{"n_head": 5, "n_kv_head": 5, "head_dim": 128, "attn_scale": 0.0884, "beta1": 0.95, "lr_head": 0.0118, "decay_shape": "linear"}
Each number is 128 + 32 x the weight over its row's rms, rounded and kept within 0 to 255. Layers, rows and columns count from 0. Numbers have three digits each. The size before them is the row's rms in percent of the matrix's.

# layer 2 MLP gate, 1728x640, rms 0.0314, rows 322-379, columns 0-79
103:104136079143082144102087119090168142119165139141116107160168073164122130095164049178122087117161131099119149121117160151124161110131127136104070142129133087120188131165126130078119157104172105121148164106150141172106192136184081173141115134
101:079122177090141168107149161191130115135132215134128123096134168098119128116096065135179133165122085183054149132129200184163139144177130117125121080130127116099132108118154102143128157124173151147074060176054071157102074132064124141158142066
100:180146132101151104114142138134090111147146121126159143055083101108108168134185120099124082160182120152138103105137086135177126163129127215162071150073121096141119129106113136150182149125136127194138121113180110122160148146118171154106154153
104:147142091180189118146144168117135083110135062130064173164130108101119118115138204075107109126144118083161159146039100149119115108135202155098089164095170121182176123149117142128143033131169097138103129140114089150125187107126144083153125138
094:148072117127125096156072132124097086136160163224139139079164062172151096102110120113142098157117124195154051100167111175133121113178069093146171072158079178083086130148142082158116117068151071116109121161094153143172158136134108163120111110
097:137116145168180149165106131035111074057120171137102150136149143087174097116079127129112076109098112138171095168132136160152133146174155220135144125136089126120119121089153113128120164060155119142153094111157106094140116165130158085109155154
098:132172079150116123162115166130118164109111138128112082104096127172079141130101123145095158096154128160135175133191175067100117091146108075114092197145171126141165144124148094122161188110096114076153145067126054183184186088146134121134111074
097:147099097151115142196189165082107117149103148121148118124084097108122125132183144147131086101139144127151146115132110168130115087183121143149150126079183141135108091162140114126174156133127155114187105090101081146093074092116145127106163164
095:117156074043184152088153132122102131112142118093141150097102118129150150120138154160142168088160095068141117099143153126110082075131097121147151095073158131186139152099107197112149145101166120127180097047152156073148134102166092179177106110
096:153152156100160148171124211086169118129075119103095149118106088153099145149117159171156150156139092121131165176152109127117157106124118182195107099092115175192173119076089131096099127136076142201083141139124148100145085086180143103082081144
096:105117145142142124158037139184167180118079160140077153141102151135098154134117172105091086134173132113117112109152146157167093092184076148109170134131155093139087126150102147103143144090077051119163142142078076128190119178124156184141091132
100:150119141100154104139082110075187108128132067105112099124121199135190149113129179128096105161150156166110143091132146093122101104122115099147124124160097123140100140093147070142163126126138147084116176122120117104102114119134103115048081074
098:161179188098186123121066123074139124174136132132088110147075153115161166181151095111095175132126137106200072126097136124158110143127188120109085089098192159134123184159156156143119109114119138058132136125156174121142141118154183139135124124
093:126129123091175118128101158132195090140107153152124129175051099128125111148128168135169178094103117103160084143192152167184153108142093149141124118103124082113161158103125151116135124143127057125132096123155090136165160121156138112169067102
102:123140126176134153155137102134078161179126129117097197095129135130133096064089163154154081098150160117121130097119138164058137163167172106206099092071164108113153101078153125122129112226090125135085118118079114102129119096111123104111136118
104:134159149168180131170121129134153176104109163107081134117108154074179151124107207149138120142117128133118130121162172080134142156097142102095150079163183141119166117151096117090087128093110072075084096164089123198103134063093137129138119135
092:122115147122113152077089116084151116138111101179100129141137110146122096168177150136108173077156131099143172174171126170110114049111126147159167137118142126095122172134116113170147099136168091067146153148143092128161165149136160097172110129
095:155100075169101119105100161173110165064066117156100067144092164169105119128085170124120122093149132088217124134101080163126143136136138188183148128159117114143175098112132082169114098176107182095093176110138060145123146145048139157103131139
097:134114142107119115143135129133054109076100181175111167099151088117180083103099160134145133140091055128110107143102186066122098123132106077193118118121108139113140120143102117089126121110131132127145160179119129138112092169146134118123178114
100:160117200139133148132158111100151130131133107177047096097092111124149133092064104082152080151087126111141145145122198081134133133131082074169089118093104089093091112223146080162161135137137129133145180095148153087145088130160119123081109115
102:146057133187123173150148130122075113153127133169176158135137124100125117075126135162198115082100098156134162108173138073140114163145114164140187131085100079107107147184085114139108072167124088133116103075132104130160146092158126087107095146
104:195151127123127157129163131124155114129120052088088167134078092124157156102047144114153155108131153112155102142132182147117115169157149099157075120119096126120174112141151151189121103186100093144150162114111099061183041093110121126118132091
094:151078140109126112125170133085156098114153072146149123087178162195113109129142117154182121111153122137141143219122193155087132140080160151142194147108097174119166155128166092126156128137116116132123220140122100070048090146110131157070157131
106:110120097114102178130145101110105172178116145075080147123118163108095151102131073073090162156155139124109101107152150065096138165111042127085148142138155184137125126171156083187147083193114096095152154139112074103153124120163116158155110124
102:126155134094189070146149120125087131099110101135104117109152133135154100198071113131170100154137093122160125079179138079202150174125151169070126116170066125090150141169108077110141122168088137059202172111136133153132096103103115113142117070
103:146114111123126115100197111151133119136071161105121123134132168154123090058128094155133070200114161090083152130155199110182077174091129098137144089120106124104145108181109106137171144120072087070148122077111152077096135051116167148127190159
103:116174132146138126173126091079195119143079095065156149124083130120156131092149158148178154077156073155123115134128124133109096097141157147157122136116079078125113130160104100148136094162120101119124106073175155135069122129184146153120121143
109:129106083173070143085168075152098120132168119147091158103181150106095083125113118079120198140131154129060097103119123115131082120106085119180122079109151196124161138126141178085137093185151106094122077113165141155155123128080129117094124112
107:108130127075175158154114109170108107100095166148132131187139128088109067128139144109074105144079118099140071100181167171153166163143146160086092140142139091127146129127116127129106094090141170084195123131118101080110129106105143190110127103
100:136130172098113140149232130124094084184167152195030161126119086113099120086123081137104102147046212114111202117124177173140124140129159102148096130160137136130091071148096118102135099155134163062164163134117136142150159138140059128119143143
096:114102120156153094141131098145088104155076086156109124161135145166109119141108119079135141116115124149090112066150137142109091110140083211079113127125168057130094127137160168144092122092117136130197130124122104114143078180119131108127167192
101:135124072103099161158107129173157145130120154142113124163152136141134130099118134155122180101112109108102104161100109157133173115178216145148165122066101083144184091107117121098109114061133105112123141125085132130150181116117068188125027096
099:217181069149109109112081092143150160149130138146136091098135158144116114127157113131153178104107184163111092092155167103134217099142207127150136171148108078154165145105107187164174114193108090168109098110145066157108092152175144133130089073
097:114115169048111089173091171113104158145173084137069152138153132097179078152138162115080087103107096102159162166148161130143108162167106122107123104167163073218131122099133130151096157131151124142142237147096182128156141134152171096076112116
105:092158152157074095159123091113154096078105156103132139112061150102207089126084163145232178171069118169122083074130133128124139165150095103157144109164135116100138128128099170118104200182183095141131129134159179148109105093115084128101094094
099:153093127101100082116173147133159134161121155128060124131133154119129147162103132175174157095142164121071110144144238122155146182130166093090133106133136149169138102079179164089166063148148160117137117132121098122114133149042151175104161137
097:104121129158170164109122102096059087143079124163099103172107107142177137155111089136100085191087114103110125138096158100166155203183082091138118146094110176075157174133155147105124163194152156133087086084152133168162092101128091104137134150
103:129100136146146126172163165090135144163131118104084156153106110129165162152144066147122169168098141166101128094169105111116137119149105085131131182110126126101114172126069121127115119105157099130152149127144152139151129103061118156076156107
096:145128099139150088122153170105159186127166129123149109066114164095092144118150097115136125165096128103148168130058080076135165130146081131094156161121105079134106073085089143159191118158109163103124130106102140146078144164141114175117160156
105:028131113171097136094110141041185081143181111075056078145131116137108167116122167138104128136116151106165118142139140181100134116121129127133145102094149122129148133109104110119064112135156095102121173127094090134133097127148117202196083157
102:140158101151087110079192128180175155098148109124124130147166191121141131122096092099100162179143145142103192104113102103064101153126157072175153127108135151135115153108114130111052142144163123140138157135137148142103121162123183173085173052
095:145138092070123130121146137141160142120112128105126128126137170148120090134155096132161119152118124063114190124206193152074156087142171095112109111130191132167152089138173133144198179135172120123095118120117151149118120196093119134103165127
094:111108162092146122128182116132084095028074177184146104150142181081115161124159122148146148126119115066140119155151142095158182132138141173091155203170119160141139087166158134094121115124121171100130144141106121125080082143133100161104241133
097:094173139129124161117134092148136071149126110130167121161080065166190170126099176182147168131143164152149095148105149121144071110095146092171083097133090117120116156085156142136100106135204102114084135101158118108130121062106106106107111131
101:135102088095131073117214093172154140140148152135141092170135129120124104117124192117182158166086133125097122103145124094136118135155156118211137157062163176104137120144139086142074125169171057132098089134142146081158093133156146117102206096
100:106106164148131107140187146095149135146141140133158169140148173112166138113075121098119079162139229130180161116162135157118160133143170162146100099146098138056147190127078123153165162157137096141060137126072157146125118111100155126120137128
100:138111145078105132078114115095151148147113077133102100111054114073094123120085097115105152162119120171133138165161138116118180182094078096101078136130129100195124121139151176173169129118131154099096108132140077157132111155159089167096081163
103:133154066166174170134102098143134097137128127123100104118093109101168128110120135159086135136061110129135132129094149095127143126107133096133128131175128133161124077121068160090194117102120073136109101105102147063116164110107098118086183118
096:124137143119129153107058131137101173114173149124122180171139057226156119143137146148072140142121112127131117098172100170135104104176138197136099097179114091164141159120214100116108112103166141102138121142182091159147102141145116117092128151
109:139100128125184211157184127155175064156120133153129168116171161074155139101097143159131107176141123104107155123127128141157169144056137148103162148106075062093106141111114095167149110108139138135119130105134029128099141129175142112101154143
105:105052146127116157096168123096197145111107130173122153079107115084189063052106141156151122087133207153173144129138137107142132129096172158171080070091109122154086135131102120170152072118139141188169067155138093142084131188079117139177161089
105:122189085110169146091153100100168162151133115107061136049151118100091125111105111178119161105139145153119143146142150117056134160137161130142143177091132128143152132118131155171070095104161123160115115099081130077105115149116112176193108143
101:150116113068084082117091147132151119087095108172094138109112156145080115090076112104180134154182091145108142147199144135105126137099152086088163143125163116087187118050092176126140068197114105073110192114177123113126106124145088164108149098
095:117098110193150073101094106125125141105133168140200086167107105150128125078160113138142111097058161164182110170151061116164092080109075130126151147144119115197179112129176107162115149138117117054122135097105102130117152119117079094081150119
094:079109141104107131095152117158132149150133119103094158117114127153099151147149126113075148117138140084173082098145140116118099089133116133187118089180160087116210089111158099133079148207105125177142121087160119123128118147111127175119135148
098:169129142169131119132123181128160128110136224160093163160118085091124093161125114141101208096140119126131172101070133114109147122157098094120098077175180111151089164084131117114115108132161146086136127094033090156137110137091068159091136162
098:132143132115117034177124154093094142084106058084126124143139088148117056110147185090098092132125137109132096123140108112131150091196106158085103110100104110084130135131094135100121113178120102146149149098193175128116076135121065112190160131
100:144092104078120157147099068162141141168136118107177166128116109119125104177092147100149168150171131084128104150166124086091171152116125089100097161157086076109117106121090143131149133114092128117144142113110067154091155143126140141056120074
# layer 2 MLP up, 1728x640, rms 0.0313, rows 322-379, columns 0-79
097:151091107168167118129140153065124167115105110085093149140102114114121130142150125159033176150090130093127140102134144081157149140141127155125200136153144170083128126172086086158121089111139151115164124171124127144120158168091132126129118123
100:088209072153112093141060152098089132082069072103164142184167096146104106100103142185110152096138147165098125158123126136136113132121121057123121128171104088152133111170124144164135080107107158131153138144121140153111154153071089129155139109
098:105136097102152139143126116107179075098143082159105106134134118155139079124162103117095045186132165208140099119178116094178116145152120126170158151128142119080158116125148089095117186105144115110151121108135085117125052084142180119158066076
103:140150093120160161111078128158123189115103104202133110121117141172097142157144175107099142106135102063126133057106130088143130124048106129176112118114069125139137134056126165131067182114119161142167088130150112163110158108173136156193139159
093:079136098076087139096199104184098130162093139081110154151148098097117133152097154114166138139095152120176132127124120171118165144093144092108154109134126071065093103169216092108100085084134106147129165091138131119103105140152187140140103167
096:120089131105138149093186105102148089068155132162100142095128084106134123145108124135192087090139121099161117105110154130115112116155137136161064135201155154139141107155120122166123119150170148132113113166124147139119157148162148180157129138
100:092133137087136100157156085162087077106141104150172066083100099165073173153111058146148144113205074180130122096149115180134139133124080152067153141084149107095133074179115087204131129122120140129146119157132091177173137105162164073137110161
095:119137111166158176161129096185153119135088083115123139083107175121129115144129115152111125173115110127133149077160145121129050131129164080124140149099091099143154166114119129075134110127131151135184123126131075175179153138207153132143139120
093:207072128099113168102128125131104131170153114135109121134082092172068144112144148183141170083164194120094122141102101143178104130125110166142128149155114117082114146148101103155096120168113122111159112143097177077126064152171156127161120109
099:152145110077135127156074115107130180101160138139174156084116099153132103085086129154170149148137102149110175120150139096107150143162133109133136098106137144152118142095151157134108159147183115134117123140149091174167133072139072092113089100
093:142118119140068089051168064116119104128067171117147078136134103143136132140160111140119077083110076156098172127134141153149086146164160144067149113113150090139069123147178128127080182112166115159143114093095124136155114154094076089103144104
098:151131112149156100190106126073103187174162094119098105106154143133165144147174139122140074112100109116062175127112147128100179115167086180156145123113131184109118112096130127162110105110167065079130166087094127061132076112201175105119088118
093:148109113141070089152119144093112140111092121099121109100104124128137151133165143078161170155212060137166110120105120129140102114140071040120167200098123123079145149072119108120104120118113091144159133147085133179138093117130104176122099144
095:116133123075158123140176108143115151119151137123125169151120116097186166102128108156159134157150116167101163125145147063189076145169121086105163122163117115140109143109136143116150100109084109160180140087128161166149127144102105119129149154
103:113203160100113097107183124140096079087113092154175107104160150091134137118083121107167128122145127196108130161146128157074113113177171171078111109091104152122164164162136137112169172097174132170108126142118082125107046171158141176159168083
105:150062092108144124096160162093125152111097174112061174154126107117181121185067136123169104153164186095091140113167090115095123146154139133153144143100156194104100136104171210179136117125079110176123140161101089092127116128132118159170094119
091:102174098131098109093212132167154144136170130043162187074128143091129173130110155038182125104126139116117130170159101147124094195130145123103133145198094143143131148118091146148063117114149170127118116096107144098120141104143131109154164094
097:124100166091151146110130180121157186149171131093167159140172125125073084142158135153138123106086075163205154115077140153129140121127115145114131131145122110094110097155127105128132160151171114113075137133157066140166097186158129131141134123
096:095117137083089160124127062144129193061140121099168125157112115135140083131102093134137102109115167152192136086099124078183148152122121041105155165135086113116133078139154122097090145167118120101128079132090140138115085107138055159203135134
101:140131196103138128140122087161146188091119152112135107088088164140142068116127153141176168110119178099125101093139106096183107124176144115119074150104166116076121183096055133126119061194125185117124127078141154103119118104162128124128141134
102:175160085120118124119143105155117054119130141137143159085144103103147188111133172126088093122099100171096095128166123134126154116124108118148136172179179160100114090101099129075097118108114124137094059098137179099089125086107116130105116142
102:144127161131163125132118148125109149145112170142143112115118121141101145150109160128121060126164109121134053162199140159132138136177085126156120157131180063080148156052123164075148062058148087166143145112122136171137169136117208105138144126
091:103145113166127060176138121095144097075151140137112093149187155086093093164158144104104124118088080158211142143164134123065169194167070114120130118150114134113141141188151097161151141090130129141114154059144101075129134171142156155121114170
105:152116103174135129134151116115074137151067098156176132105064160147118169102125148152152126087157200104139179143190109148128084099097153117171120164160136131091143105169151094205135146197156216120095137119143131150204153111138138116116200119
102:133203076110076109102168077096131175141188159140129086084137157109117098144088085128120105131178169185183134132179134125109162187106068108159152082038105231129161059199114103139147139156073139154088142130113134114132080153152164225121136066
101:128129078042191130141129074112076167139113089060058115173136132097144145128161142164154159142139217159162178109135098089100128123163152117133115108104147156211116171144116154135140097098155071136149120122113147161121085113145159147099168117
100:070099091146055143113136184098088158072113150133134114069169127127160079136120061118147173105091166126182156126136102080117132145150115107120135074070134145127068092098184146101088116108076117116165097154145118137111110143128124088147138139
110:184208149127177099118097110095148161162113102122197134112168153162089158103121120119117112094115072112109096157118132066158154052117110080119117150176094145133084137104078144146136094113128140169121161128131092149135127181115148061117090153
106:131132136171158136118194096159155135094119084115112185183109141123187169144106124149136125132080128116073068105108124080104143139136102094178131067101096154060140115064166135130144099118172116116096145142103178068117194138109105173134085138
097:115136123140177100123126119138115143118086111127104094066165164105139084138144101149171120145127165119116136142118156102117126069136095064101074102091103089184128123174141112218153159142167136112057126148141114157197116178118147135060153108
094:140129157092184127137139175162148118102135165165190130070103132168104105161080127147110143147162121133113068114084109163118134117075151064185067171095100087143124127128121107149141106101174155131127123125131083096140117149097150132157129150
104:020120177123127171127094039151063140173115097105143140145140112115082151117103095134230144125094143093160126085156123099150150153133144158121099133106195139102142104117126089089105096118075104177144124101085120200133141111128109089153180143
100:145099148093101096132151111167141113170117114171107095196108184128152086134112142115150166149111099193163084120148124140121121098164123159142112191070145113132115150085144087111123171097136163099109098119135133136158086154145135140066143156
105:172083109171161165090192075140104165091100157152184144119090132109161182124081150080163147133117129110086117148115105149064175143123163130087145143150124158152095146152065136129132090094132188146155094145127166099072144149135087162130102112
102:123173152129090121151128153056128164079096091083130093110102081126134131097148161145120132160130129125101146196089140081177153130125137147125125142084140135107111173194076143111054131111159121098116153148132059137155156110152123132140090143
098:107095136122133125125156148122101115173174134120064143159115145122102129114152128091140156183119089123138097076174146105162126163165051139117104142172200116138128059121179107107111106147141106200115103103162088129177128123122103142130095104
092:106153129146125132104142134144114111087168125144103155117092119112096106132114166146165214129140110115144132064108112092126143135134158101142102127138196135058109150097163085088038144157166113156126136187109131148106128169120130084152167103
103:115132095062173150087179104142134117186159172102102146053121123137106124174084167159089101080102118124173124087173173174122111146107085176106156119090153106084096087105109153154099111128061097159143093175108100162083107112085109159136177118
094:126159075117103108212121128086146157131125065088108170112109109105152134080121142132116099149161169123128109108123164121191145128085132097189140133137177148167202094085173151148137108144108121135127156104065060087101130154103084139130096091
099:096157098051129080185109145150138124117077085135147146119136149132083120164124131152088168103136131177195123103181176131120174102142120106100116126191130120105090113114120099167133109122081128092146137101081094183121153055098113153165101101
098:132109138107157143201117138174078134110154065112152143060114150108139065097161100138150074121069134092079101157123157100114186106137159153126142137128150131153102124074097192155128125134089129117159152158114146095105109088099131126158143196
094:133106156079172149097142085144082144085103166151166061143166140155162148097166177126115126053113173153133123166081139123174147161158116171080148166145167179140085068184120073156101158131145105160135169124130150089132159102090112110144115180
095:042145127123132081105108116176082160108091122154082097153151081146090128165119174152075169133080159141118107112158132142112174102134108086128121137111125092153086127127114078101127148128145138168089112081123077159173128073172133144175101100
094:147060166104139167131094135095086185127144099154203160169114119161116117180158150162111090085178168119156084116135114157116083114112146138170153103161109155076093108065113105154150112156130132117125096127078144086080141118086108118066076125
101:101081145167159122103112113113152131117139147170125114132097120126113150125114139092225062135125123108125094122180101151148047156077120169127152117104164123130122147127128140083158137112151137099141106128104068094122088169117133123109143134
099:115182064131146146115088129145079060087115142149114105161193124146089128160126120090099101125109145139150140179151120175122052101144093125123101083133104111112166177137157119119093141121073139133095155085124123138162085107169112077179071113
101:137069126131119120166163097104131128125135186117170170156168069088138119140172155101113128135138144072109133138150117122139120176100093171114157131129086136168101109139109126100100083112120091143132135139120085137126142167206165136166146100
103:080173165062099131074114144118157176162098097126093196170161132147082077114145092115127160099108098131139066142099200119137189066168150126105059125102080108129070133120134099137114088103127127133164078153171080146105168087137080163111103128
094:185109194144211131103139133165120099171143170098158182106110122124137152197162171159178138129120162086097095102166162162084138105150144153139091145152163130097109132127131093175093112167221122118160120113125129114096068115122171125195142121
120:132150140134158122108106126078140081204096143080135116095108172150181137130069173171158089114123119152163155126157135060162099082092105079161099169096103152178118064117087124153164118120119118214159115183166105116058087137133126100132128114
105:074124157145089091126105124157158163085108120140111132120053124142116125111173129155145098120165114109132131115140136082153092129127131107137086085114174171169110143099121125140178115133128071164096100111136095139149137180148154128171180197
104:149130222097170104155173094165120146126189154154110175079135128154137189172076112112168134091138095122117091103148153117096094126143105160138092052174065147041154105134143145071145177170094108143120153157105145100148175058104079114119175120
100:140119132096107143081131084074143153111056121134115120103084210142156088110104093070118174085200144119087203119121147164164166115161109114148156148092114179115154157146123120061126141143038128089120121166118083111181086078164129172106130149
092:153133153170073099111167104086140097127173117125171099072167126155087082126127145116110128169110126197144103081090148156122173088175120115092109170061187111100171138166116133153118137156160173130083082162141125131155145111147146096120123129
090:104172110174165135127113105118158165132081221134169118170097097130122122102117150121126075104128139141136063142108131125182105133132143121148087119152108172092114072102097131113141109138136132201120124145080110102105105104156118182162063131
098:113092105160136087136141119127069118173118193151162078122133098142126108087147114141178095138148146147142147130142129161124108130113148134139159102181218164099147072085128183157118105157143157134165134069098192114183104165148119168109147104
095:172105146165148099129162128152181151146120158155125059125158113112107157113127157155097141120148150099121117110101136125119147163147102134144095132132133146195199160087155095146095115136133139099198084122199129120094167148048144098139195165
106:142166082130151102128099128147204132093110101139102169129146164122139127098166105151147092105149115110198140126108114097151138208074197126160204131094176136163114125143155113175129145108172096136110096151143138075132156126101076105146157136
# layer 2 MLP down (transposed), 1728x640, rms 0.0267, rows 322-378, columns 0-79
097:136093126182111141138083146119142063131093111127168178091074134124082123133138120185198149096140085094139066156131074110151150097104078111106105136107142064103121115165137180136116135140151101190092159141096135069148108172155127094133100087
101:111150200144152127069169138126178106157215159092171165108133141129159172174122123154140098131179122086103144030138168097141112220132090133152092102121084155171116120099089178166167166125072116161132073113079129112185100103104126140073102186
098:124136089156158136094145073118131086113174073113144155136157079092125119153115129126119189151126129126104095155126120221107170109128140090114162116166146108131129114120162144139149111089089129182135173187119149061143138073147154103116095094
102:075179114138047134139117154107149163060063098185084155137100141042157133126132088106056132082129128169133110109136137133157126165143125119129073083187098059110128104186074161111094147133114152152110146128137165134058116146117118172140169095
095:133105132160093181159091153136140176127175158118170105094159171155139156129197054121129125076116106159161103139134172099165123076205080166104126167141158118113129168115153096090137115122189118097143120162112106103166115082124152127172135094
100:163157145142134090162053125112154151135125080175176034121092154106157130176141088206115159106150120145116122125129187137157116121121156092127129091156104133144119136132151122165137146056120113154103127137141158123161140120187160112154155120
090:104154097145135093116132114098141161097096044088120161103097114193181086112099087105143150158134156184130108148091127155100150126090150223089144140155105144132133100121111130116138159090140125124132102176166172075110130206127140115070144095
097:143119171081097107115208130115079131114147077165147161156109128137155123138118138166131178098109139138152175131183101108122134096092114166116178148130137108094092111077080126144134125180134054137095115112144196143173127065119091083138142133
092:112113148168149112140109127143174146122133178178113118108154209106128119174109115098099093159085108156118110102145117105177107094089131073112132159113083075105146163128152081126127129157147114124131176165112101123127163143108121120095102139
096:155121141134126098152177111189132128124154126084082072094129136162168160184148151060083087130144160123125086126117135135147085215134175188113129139167102132108107080126156087115169099088124064059084057141102090106100105097102142111130112153
093:118102168047133190121131121110126162166085135117036152117119150150089102149177121179175194171129146136097113175057135140103146178150079153108150150161106140163193117169139168110154160142135153151110080104132096074134151134094122186206112157
102:149136130162110135086096120180127081096063157136105163167094043099088123130121199154186099087084129112156098136152103121063152214070077131128103125120149079126122150150120155127184107128141106111111099165122096170159131128169186134164145106
092:167076111130116169137157152161197109158161057177139147140111144146139192141113171132183098162140131099087193143147118112111128108193166175141129115143177187113147127112088137147164175134163061072142128157166179092106158185136135111113175121
094:135066095121180190093175102176136106118101081108194105143073094114103181111122132138060099202146160085152195129148138178083086064179157096133095151133209115101073133085105147094150109101032087132107098110135144178095109153168113104116153103
103:080172138157158102168101114095118109103193123094179164121118158121152118193175128159120157123124059169174105074170142151111185075132119173125153127141067107137054144154042094133131154172108126161120118104135120126118170133101157076083181124
105:153128182089133135125115165140137078108135109170168083156133094130166166080102073206109084137172123118107130181109060161104143113129104182115092125141174198147053097125117151159073121114124086056178072132100110122173116097139117168129123193
091:169107159110129155129129142133152125115124185154119104111125144152089169092149106170094096208175083121138144118128138063180151111165163165166135185101085099145074107114145093085165198187138138154090097130153105132139081077129127132100090130
097:125120106138076090131168127159135088152143112141137159131111126125204161136109137130084084141134106122034141098087127108136161110099125146134175124127209162139138115192155167121131120143151110128101105154164174126121171133138126123085182134
099:080110118146097114129119166184120091150075139130090099054074122122116184133155146057169102151136177134133096089134143122133204102158028110209082137130169136122079102106076156129102164130087128155140083107120091128134179143144110086167101099
104:151114137158117191148146182120147150175085129095102125143177192200107134161174158127157130067134127089066139112142061155075116095109156111119135155153123163110136131105151125161103129135132082141124083140121164106075132124155150081138103128
103:112139068155136095144143120101148107120134105127156126075087079197140132135089165122129181135117146074134117063124204167074151118155189128110100092103091201133167099133163157124142144137125117125174179162173156118166105180161106139105115188
103:121130138146094182115106143115136153086156111068196105132146085098145040145105142108155144037141132125148024156108120118125145126121115183130111137141092138153162150129126129118170103175081133132137080162140118098074089145128117141129136126
093:093129095137130116149062092121135153109062139141172085115043161207098111123152102153136145137131141087152159148072169091080067058132055050152125108163165143129170164098133068087143160165095147153146145068160108191106168096170160099154122143
104:116141080120181178097141148084113097130085116149092151121122173122185182177123154224138143129127166168148133134157136148143182098126121139108152138102080186199134100132135113161154099067108116074155112170199140142204171111103097125106190131
101:146124124183066122148074100179141092062102092119137184137156106215114175107159149127114141154151072119131113172107138173161104122095094126102114078147155120185080206099095101148119140152161160132160093161140163086124187123103158091088150128
101:089102145174134138139210112109197123079134134124209125142076087106128112120159141067068081085116115142122184033156098163077119153088135088125133110151108072110101096128106177178114166134119128144129116080108103088090099042077133174125175105
103:108094125139149118127147134092144116083100143111095168066092106150131134089157089115075115157175165119071138125151123075111219094118135123149102093111149090059131137117134170060180148080083126153142121167170148095143143081069145106168119122
102:116175111123166123040134129177193146158121080165208160095114124115087077096157137136138102173115066122137166145081111081091110072110142096151129086109064111120146133195087140154057133090153163152108144133096117135081141119164113102123136166
104:142109118162157065094070085155138138146168121090124076128143124075123141086095097169140114053113119092102109129094159143076155127089185144178113196098153131111174106129115161154134129103157104157144096089109103193139054125116102177139103137
097:103123082102152144166071163143138144131115132152098149128188099070102116110136157161144106135156113120150173143168150033118107088152135192177129110182107143127073140172121170116154150118127109079050076149095151178113142144133128142095139099
098:123088159134104121118134139132152116147169101112104175142131184073156164081180109120166088149126107069147134169130163124083153176205163145055175139123171176147041145121138210104109134132134113130073134186097159121087134150129089105104151122
103:069189132134139172099169055174083151134143169110152132145121080062132152115112123115108087179083111104144118149131092096154172155154097147108096144133123071154125062186097176111170179146126125090140097179116134122119148089108087156146153134
102:121111105089083094122141236167124166114100063114102132155160130132125087188079090143156133174060103153122117205131205135138135157078103107151135116109153195136140141126180117151166158076085142081131069122143154155105053177171123207114088119
089:075146167103115172164149158126114175132190070152110115141170006061109122138108107171096092107120144153084150138070141154095143172170117112129148151152173098195088098134098092124112149077168145116159185102145149158110133145165111160107135122
104:145148142140157160132111113095148180155117127123062139195123119161131171155128123110086088103092124117115157121102177159132148090014119064166172088152146132150131153165117172142097144140094116146151130172110169123088114124097129119168142084
100:119150079200113166108091099139140116087131103212092142153038172157130115106124085127174137091111141111148124147090121115149183098120199121134130121130115150123144110100132103147130084202100058137112186130124130095097119175086107108171106127
087:150177120158135156168125192100177105128117108121137142179119112245123147070121081099111124111118142180145142128199105179134137097093107148091132116130108193127132159127173131155139094128106119109148138122132113121144194158170135085105136110
104:196090101134126134135142145084128121158145102086143133189147172133167133115099132130141182114156149113152134088108137144154149134106130146136123141113114129116157101149171159155110126100117153120129096109150174169109073104077142058130090163
098:211075104140119154147109178117065148118154174148138122095150180078098177147192119108126052085097137102057165114094125115113082145092095129112115138127109107154144129114157160127180072113170087157087120192096146090098074126140151134130164119
100:155080095145128100189109095194176136160151076137132143112147097165194115146142194123136173143106149175159103189128126157135111094129111082138117182062141147116119122122146148125104098090102116123097107141103092180126106136144186112153127081
097:125077060080121180191100151069139129169211126158096123120129068108147067138127123115108149157120129149156041106112102120127135185119128180114129124125139130071121117130140144114152137115085176102138119132160099164154146151130128127130115166
097:088178149122145175127098118140182175130121112167110108128105131145140104113091106088154155174155140190122161118120158127139121114153131143168152121138112186144184135158051142119126106105205096117166099173144109169156189113111137132109073090
095:132154159114168107131130082067134133067126057160155119116103101160132109085075104090141109164115113127153164126110125099143098102061120080157114163148061133114146136130076155064087162119098183149064176130134144108120081172141090126128131134
093:127176133153183110142128134140141144144102111091112146058184093097122089142067132160126108137114107104092104123043185094128116148145154081164088088117112109116134163151164130125100098136177045108182171137147093124160126117130144124110133130
098:136161130123097140075115150114053118103111084171125108078150128200130214092121102157079129171126176150182152161158141178120156091074120094094153131170120114141093154154171157169089096110087151082157180173137142180101188107126130143141067144
090:178133083116134154123123115116134110110096173091099157129140053235107160196169124174101192068123118155131140088121069138110108080174102081073142143152138148150092120146141196108132095126138156168151131086127164133040109113158195149128169117
097:134091145069109129101098138123177092112131158193126092086127100083053122142098091139163160199092122164097104165135161135159135203124105133160130122133091171174121168100117102058093039170130133111088107117093172171168115148148105156103144117
106:106129113161180082170099095138100056180106062092203082080137095170060086108142145167094077130150203059140156115158139079091116136172094130151154203139093109111160135112098157136123096161107133110086148135053151170125195129114127124154090100
097:140083031162121087123152064071156155132111093180105085130090091037178139105108075116081143099131076154127142118094124034074133197096125136146183094125124096160172131157124089141129160117139128087059129182149112112148135106173117118168164080
111:209112158173129121117156148075152097159119046149089120098104149125160133095110121132074170109130120110157154156130154134199096128142123182066113129109110102101104141173134165142100104115150103192158119188138161116115157157165132126107109113
104:122089135180132134138108125179127138113091143085146182122190198144126066146106173190074146101173105137102145110148116112147071172181132102132149122133137094158099087117142174120107187124068109144087087140135114084168206125128138135087166152
106:090106179183125107138157101115109091107119136087120154105086104005165178105102110151173137109132142195093139115088120087119144179108157126150138067130128148103169128166115148119071173134127136115132053145083091133133122132142107130108084105
100:147055170078134117134147137155097108144162104120079094101140129106170097143165147051110146093147133145185179141161126053117116081132121157075162117106099177100152135146104115092194112131149134140091140096099102151133102107086098101127150161
094:080156162110133180130150126163124109155111155142090180141117120087124148126132121126172154178177117145093167097105166123105133167091120144153126150161115143100120147151107153122167092106154115121123195176103057146102130172144129154114118112
093:153085128085152142134116120136085137133126108078093155110116135134163094192086152178133183164131151149135134121117125183093065108125100101126155154144144131106126132149150072119103108115147123059129181121152147145128155110099109103102146036
099:184121105124121176086134091126155122084091114108076155152096186118128126088136164168129142161053150174141126106089200135145151090131118175118077135089094132109134193094087144101092136088122123109148156169138166165168075073112110075134087130
096:142138147107126142133110147070113132173101129175106145110121180149125193094133058112127139131122153115109145109122124191087131137181133147135177185149089146116131166148110141142129156133121066138100125135085122150174161102162099066132121108